config = dict(
    n_layer=9,
    d_model=512,
    n_head=16,
    n_kv_head=8,
    head_dim=32,
    d_mlp=1344,
    vocab_size=8192,
    activation='swiglu',
    norm='rmsnorm',
    norm_place='pre',
    norm_eps=1e-05,
    positions='rope',
    rope_base=10000.0,
    rope_fraction=1.0,
    qk_norm=True,
    attn_scale=0.177,
    bias='none',
    tie_embeddings=False,
    parallel_block=False,
    extras=['capped logits'],
    init='uniform',
    init_std_qkv=0.0154,
    init_std_o=0.0,
    init_std_up=0.0154,
    init_std_down=0.0,
    optimizer='muon_variant',
    lr=0.00315,
    lr_mult_qkv=0.4,
    lr_mult_o=4.0,
    lr_mult_up=0.612,
    beta1=0.93,
    lr_head=0.00609,
    grad_clip=1.0,
    warmup_steps=0,
    schedule='cos',
    final_lr_fraction=0.03,
    batch_tokens=65536,
    seq_len=1024,
    doc_mask=True,
    train_tokens=319800000,
    steps=4880,
    dataset='wikipedia_en',
)
Each number is 500 + 50 x the weight over the matrix's rms, rounded and kept within 0 to 999. Layers, rows and columns count from 0. Numbers have three digits each.

# layer 5 attention query, 512x512, rms 0.0288, rows 471-479,502-511, columns 0-127
419472394553519432563492521541421480530443504485459517566502511503527522507514504481460518465495444515514468540437526497488504539414456542491549462491537511549502518494446530568429450593460517537502494479528484578542520528560303516489578522562544521464477493503467496508462409456504478489531465464455452529626483496473549564464446496472483613504544468572464493505421542493451522491496
522436416490614513513449534457517511526398608506554556432413472460418552479504511577506577398540529506565624447429476529480450461488452542486542488432553434506489454455457488445557524533423601404581501471481563560574362508607525518527486488517493547493495491518538511568552536534457519486412456582509565576528483391450547472537456589554484514533495467509552422433518404489620498551571
485555425521513534447496593541482445524485571500481555501560483475541546528437580499579483578518504548500498480498461520455548513518526532471523502543542545497492499529549487573442513569526416551418479465549473523455525477520422533453539489518471476534516464494506503445533495393533444450554532443517421499526486491511508481492488381459514449573574531507491476466401543493402479448451
528561508535523422569465553524536429523468466536457573467574463499548557452551502514481554502493535473533450539524517418517494515517464468481509466483466532425518505521451416523454466478430532553508429482596588501526451483527529489503499478553403459472459444518572493511509436481503556386512574516513393535511627495478489491523575496501484559526474523580498497563518580514495493453472
500581450521579481460574512498469463397483464480478506499492510509526545499490471560467582496444499509516495530448553453519514488481431395474483488500491478481487412531483514507514500497517489453475484526486493569537548580526487471490483540535506484471505541518543441512528445429514477485538529461478531510499530502543503508472516535508500473453475508482444539516492532470486553496479
508457504473599512597482457493529483494442491550470474468530501517537519437492494522458529488546503509522518507519551446535477582474490453538487486508459474489484482504446533521532522577551510478514564444464534519471477547511427485447492460527532476561448465497482519454411531512447469458478557527518527468533525515524511485504506494463526477503477494499489473525504527511495559535540
463514513521474502553551528463502528502485502515555528542530431497528507489561536499446498454503468573509515516496516485504496541501486481517484512527510525462461523492492475550511538483495541574502544447470455559526523479439431466506500570457498422485559497529473434553468513503446460484489540504471555501519516506520489444481519477501550502521489519509558478451485541537503529530606
443510498523446515467535527500550565586536530469529501510537487477553513485479437466538531492497455476528470506501457537504483502535510501517444529444511457540531436461514528528501404530541519569516490496457447447505492523563520473515460530516531521464435446488494507461518453547503497518541483565531509468509484514464456470545508492522473518460525539479457482519518470517482529450489
507413493531438554417489475489478516438475498475510515442488475498477471555428505532574431556517529465480456538471524591504457520514490536503524560547531494520500547388485486546545478539497486564588485583500453485464494482488516498513449472528509521541455511475498466504554524508485490545493514480496492450457505491543507498551495466420525495520458462487499569503493466433496443514483
523600508544476408478528562520539491457512465476477436459503552531477464527492479462465491395456474447531531536524511488494472544576509493512452554532412512538465510526449470458522476560497493465507480517484474556505518484440510535493498509493503509493451518447535523525502533500525446504518488529499509501468478535585522529554453608451461491509516539506581467464462525464547451502553
506478455476472509540525455516559533480513514510516468503476508475568545498487515522442516531503491519493506484518489532529507519520443478540509502450523505508502468488522501510530534470458544475528519508529527494494515467522476502401469516505519478530436504504492483445514479498520515435465441453536542473484551481499463508509513530517520527524497519502483496515522489466562554458473
608480566489424396504474542497588522452526418490439505470460504604445492595501435451469527406584475386597549560581546505528382534563453440429468500487433429524504542497442540443529493564432628437556494580519494517514490458537547435491463483447530483554390423424506479507554385469479472452459446476432547559458543505562517549513476684484521542505496451467553574387543525493650464470587
484464465551537585439476515453461556529502578534489491432472489458575563446483522543506459578487562497430441425432420504458577463487459531560517485490540593494501499459484522497410511434531457555444470504462472522524494518465433518482519512455452504499566529548489478550462472539500557459559552441493478436486550466463507465505521424553440482569515557531419522574423497524385507586457
508467515479458498468471545450552480514526469466542504450485513517495504513445451494568528538505511485568493482520472416521541474498602504481509443526544509453477521488527512464464464529529553476499418535578512452512451554488459460466534439478445504492513566469478485519481366520512523381470535438482494507496521514607461442505502459539498486567501470422442566518476534512502487490498
458600527623573491408547424513538446439546491565395522401523480537450582546455460575500479436451474548482483471442550496507499543481437473494474464494518527496422358423410446522530586538501553548526480545471472594478513523435487538508476480462554507500535573420541539540528397472511430545527443482513506589537471446572527472466527502479482492451455498479397528595517473452498497467512
457419519525555475619464466452484531556421496543480438488562506518520454464518574475408477421546522427517476555508545439650434567457508428558524614547541572514532544524513549609521450527536578496496575415440532506482495539539493537431503420503580522614489437450434526439441568495510565484512609635451468485547538552433520420554587473394477466448495472494480487500597566512488592494561
444549584542444475433585471479467521506496574482486497587420470427508553440532511471440410514533492529498512506494452460481494519479461483430548458535484473479513480445531434673581649503499579562527501417478553580537483513481334484522467583387436519493538573492392455498490555445573472573508500566405541587551542493529488504462602533490534563479480539523591433408509458510646464557626
403570558571495494535528573590582602573476510462514549579571466437527510482418547438581587504538475458577495411443441524449500594534514555539398493356477421551481508460622541595512379530469490659542431499467443415539446559544458459515408531489487515399438482537445528470504554518492583499571437498485496434457475528454435516589552483457521482423552530399424529520486459514469545505507
522433424527408587427515518573513489429469524493492525432460472503574507484494486576612505550486511511446392468444586593440447559542481533521487510558545502538454581379399554527517460502469431575588531595481471523468429483482523499557452457571508510534489542500475352528577552490443490502575466454438532430472511448516520456520453372462513528540441421467476608492503459461575427455512
# layer 5 attention key, 256x512, rms 0.027, rows 246-255, columns 0-127
486478493511513507498516486471472503510486490482514477491487493493510504496501488526517510505536511509500485495512513502503510488510503490509500502490483499499489500504491490498520500493495508492503500497484486515498509491519510490499508498503504513535519489498482483490486506504491506498497511506504510499510516484503494511490497504503511503489497496506505482516503504507495500500516
504474478506431506528484527482482493569480463437511523525483501471500511453542499514502504503466504515486495508534490529504512510485498491488491484507506522491506494488511461476529501509509551488509516494524484562464488522485472487483481485487473466530487494471488528478477527429519478508465509458539483479507543481455474474484540532524490519524522516472484508480511487556520482490508
488460459485494495476529511464529511542477470530518476528507515475492486488521496485506529489521518511496468477515548462510497492513509488498498467530474514510483517508481486502496497516531515498515497497494453499539464501493487479504460506499504515456500497514528507504481477510499539499546518523488482480477498480523508516524467522501513504496507516496532533552477492501522469498506
515537434449503502530483493546491493472547495516481555506518488506488511471532515493452487520525499509485524488470486514463511527477510520483487509508567440479501514526499495529453521514514518519503498515498510490457489497521498536468539510461523485496494519503498518489541499472498486477416486457538520518538462531479472447501513456543522488485482523485482513510541499464441515498495
582502488483470555471549535409541499500535458635507508546515502441525423414534522497470571482493423430584539491481486410571573482438556472501493480485502516529504496528545544510533497472569487476521409454515475469561429506585503385487442490541526535490458458462593497538465455475485592568548470468516539536535514512574439494474529470474518539562485483489607525523470506579529500583497
494487600628668467514575425462484573534485413417363518537486548567532545598445387472430344436446518522540404490502628399340506522530526505541519540632465543504437557408428563482430537529449468694487628464573488499519460475467547471555478566579535389545517465455543495453546528431538493541584445615516489556469490487696600488579499397418514516538455558549490504528586560576479506437425
511514524434568416530399372454437366523571584367513453489588474696556424515534463535485585463485501468536478469555442455490462498465436397554553515628508529445307379526443431483432306566513588563582565568496615513481430516526542489445408532536471464523547564472429570632397487397448588537563552501551534449515595467478516581342526510541524409615404354387605523491371585460432461535423
499546683541469522631610528412519577474497580581352590642574557340366665463337538368415483670401410626557501549555422582501451556631450386471565476541464503373467475368570665402546634512553629614457547454522560482494482575455414499467368416449381537418472512442539304557424572370703402522403365708385505575561569508486507591566587466413441584507365564457766510447666346503433531455519
431591493320381470588585507515469456609525574661583487602576451420671518636582582536570558432437597408396503468525358391587516359460490521673448528399478385514514461464422612470395545508457393569442559482469459543433556411373384408625551446365536561240549601563590465321507575378563672388511383578608515442620673405463621438345629470345569595415528330449541534561384547542303559403530
621498560534394482392673681552436483408553305472350544383411291439601612535519495490611536362528323449589452501397657618477613658511554565464538380518418425477614711416524397487418453319639357522637605520487591527511243640466578617487442581563550590368396477448607356439345532454441354495450483524402616592382656525445517443536634501461461567517359433419445495474454358421382406444496
# layer 5 attention value, 256x512, rms 0.0306, rows 224-231, columns 0-127
528512544443525441471444546394550575586560423347435501439536502495477515584438446474513522573438625509500448510527490462388472577546471493491634455451557573418532460439522342503469460559549413473446405483394478576426482610506451471638523503492500512475626438507490580547443535519509479468464490538448581466625638524442480429575551492506568522558557478399588432451555504494580584536518
452534479525501539554433579479693489496599450540507501438475412581607503520442539431480510511520540469492525467516452465526522502559462519564482505556584469374365500471523471398531520513529465437442454545519468520425520494638517488443473577493540552552494446550415627471580527362474441501481502517483521452562530581554464479572438516483481423491368479529509419514510546470504460514564
432506499458400513493494438510535534457530626520670418420499516456581528462448468502495594526500529581484456525508495462473498454456581418470497600539420519481494557490424581619464591497564586524490415517403461599452447466591515511442390387539479519513532548584496483467494533485510582577364520476481505520405436413594477581602423550406575458428486540617592415531407601465421666453422
477385518497491557419428603525424420526473379521493491597504463628512484543488529450514533478580471572574505426445468447266586500502478657635516620508493451435492499604510472475485540431534443509570451461470516568396471489650445460506583584546510413336453496524497573493531509372554510463576426397489530437585424444557575474498487563450547437472526571486538437473544554512538539573622
585458502459351520523594613506531487478544440475453421388460497449493485439602422555497479525333540493611520505541513540449549518540563564465464505538453657480439492547437515423676600414722378450548595517435513474485602467501498411608614595538517521569543536495435552533458467479454497559475496617544492340497477447492470357541395459511501595444620437478538451463457651561450543557421
500420550562407547557500460508471482446522686429512476451444549421441567564420425485506432472417547511525533508478550455622459497495567585417434453460462359510484528425570556520455499467590361496401485486560446616502449513547514473414467464443595477619575475433430504501515527390435528509497411558447482355443507538424531477528510452586451563586608422454430504476473409589650473461503
508551401487476458553557623452551542459528551444431502473492567554603482320479503596539546367503522514553483464411499496601543456475535518460567577477465461547447517494449555532505604598512522450533437552536561471531541500582454372443412431467433488472415501548429478470461424442442459488442303497375448511472486464661485535612481569568495386608425609452460529499581415597572456421601
547431557537480439532482554550488542471475491548555511455562512687551604538579517449474506478516463495463456509486584493573636463495424397531425488456493510512305561492377532474483473507491428573603451508662532585479507562572505524481608451565455438529424478511583427444497399541662455453506591506536511622556467480495451450493539454585503494520563570510523406582527593461599486507491
# layer 5 attention output (transposed), 512x512, rms 0.256, rows 448-454,480-486, columns 0-127
545477462509566512455478523481555404552462493476597503560582519479400566581563450528414497415436531528498618482474518609550536481547485537531578521461513552525561573584474520460449392450510486508450487547643555525553546406473510474483551535519521441474466507537495438471528438515556474519454580421378488459513516473515481519512419447451510449546469406580419500493494486515472413502574
461491478458509464476545488540508540451492462503531535495484535549536533501546537528522501521507548519518462502510498494447522410470482470545553554557541484456507610531435610492528399357547445533495483499600557548485457566493502488583527384432466456477470386555513472529509467478375487515556459545567475525480551478461492433465424463470423463530520532538451498521614560532431553640526
467446601550482591462490506583511552450419504543508516489443432482485504443528458504501447470543455578427543546483435523540533541475414493526610540580503515465501551431564520495610539482492537475447555556527510488496493535592418457506559434501440530607553563574511466481510448531389426576411503470506416444573506539437524418475582516498518568544506482539437562462463481501487526515517
434423547440452526443466490397535547504537533541491600517436430434455444522452481516463483540501487443457464443504472552395504514530522641518472532531549545445501498539571472460516505407497573458551520470520577475454539546476512537484501532540520550461573484460512468583572496516452496515450461489301484471626516433470582574528551468547503505523396440518461470469549566518541466507494
500453534516460462538462553352519572570547545506470506517518425481422467534486343470455493478506526565489509501441469501528489558451568535566483452580504449481482488454462488575477451583475531472638494477488549566489471520386602421491482530539510338492444493533603536516534517599444490494527489463568482451442502473481461481553592575490571522411533648502500468510394474527522483529524
511480465501505490528475453498590559409480466456533469503507484463548551418554570441475549496480546461419516545512457527498600488489545462494517460449491485475482474621591513476534525527543451513546526540457463516543471447500510604496526499412467486506427489519558412501537455530536526528505557472474466415495490488472503505544544532442382529502479396438512415486485513577527524517539
544459580486530481447407483501403483505479486449467470535413503445565453496493474468458489505497531598519492511532512461494470509513505510474548376581487437513492483528389511541593440604437472497542509550530486430550456566565588493516500407496495614520530593458481523448478457513501561425524594500509540518436538593483400513441514493472440561501439441477533518519503523457587552504451
464563532533476514537561488510386638438532556546439540501413540541651410320489587429551500592553406432540370552534479386543470483475522496446335441543386406456351361415505554514586582553538533541566536411328436440445475557550492470509444423481448637573507595411567555544520615453477512430593414631723490515455466582494490431492626544597464529507592538424568461465573501495517656481381
568551525585487576405531548460440399598525580423537504495505466358486408467395577483500439522451348451442470491538479508550420583487547564380441437461421562519523330392637464566455577614362501493513597537342487536535558416507503501424509669531565506524504676422496515473485602561570584424463502480400521434586489531550517562575607565467652604431525526452542510417369446547594453322354
610551373467576443582517556396522462564690422509434491498625580476592536565485565509463561515428575397647435412495655429445453438481577453427375476452554434555593445603524453453445446517500532550527419421556509461467543412457518548495431606517614410278353475362527497553448547475608529411573455518503531564462532603566501601533398530525424458419513657414616441452592559435509453536478
602592429639587514614512442645419544429451494480521413431588576556562536488592490510520498464463529613544538563504523469655535441477428375432528429512456432528495554452414471537441500592527480553477433673480364524613483473518465493524522463322462540518426504530501547375401597513486523479564595514711525561353480562576422460544474540402522477470654514490557600638448411518414522482464
419568449566609570433520516662395369417414448439495493527463654485529554506518668511528549535543403485515501495512564471444502507558450477455586566382489542467525540630459534542508581387490500542283469563580509429537487525690415637480458423409508780548593511441416484482490588381529528516441478560410482656512547567492540542396449383561492474551411396539450631566608493501465517469496
492507565509523436422452579474416466589502491566417532475512506631431442562441422531525569549548474586628471477507532445442410487492427570497393576589542495445545430375341526498469496485384522481414457509498538418516621521459511326515430481681475497459542556451439609595463563481485441476442451486577555694566567511592469461459441397552633473429543637583454537539546528334397360470494
470568464590475503516598468532562499490512560596521569437604445558440533528518576560589593544538491401486476546502472527450492551442537556536419674381537587492495488472578468511432553385609531494523515461429476571480518399315435559525486620559477374517441403578529481545562597539445403603508452561542433618608443422473555588591514482492517470392568494527487422433473452509450350500462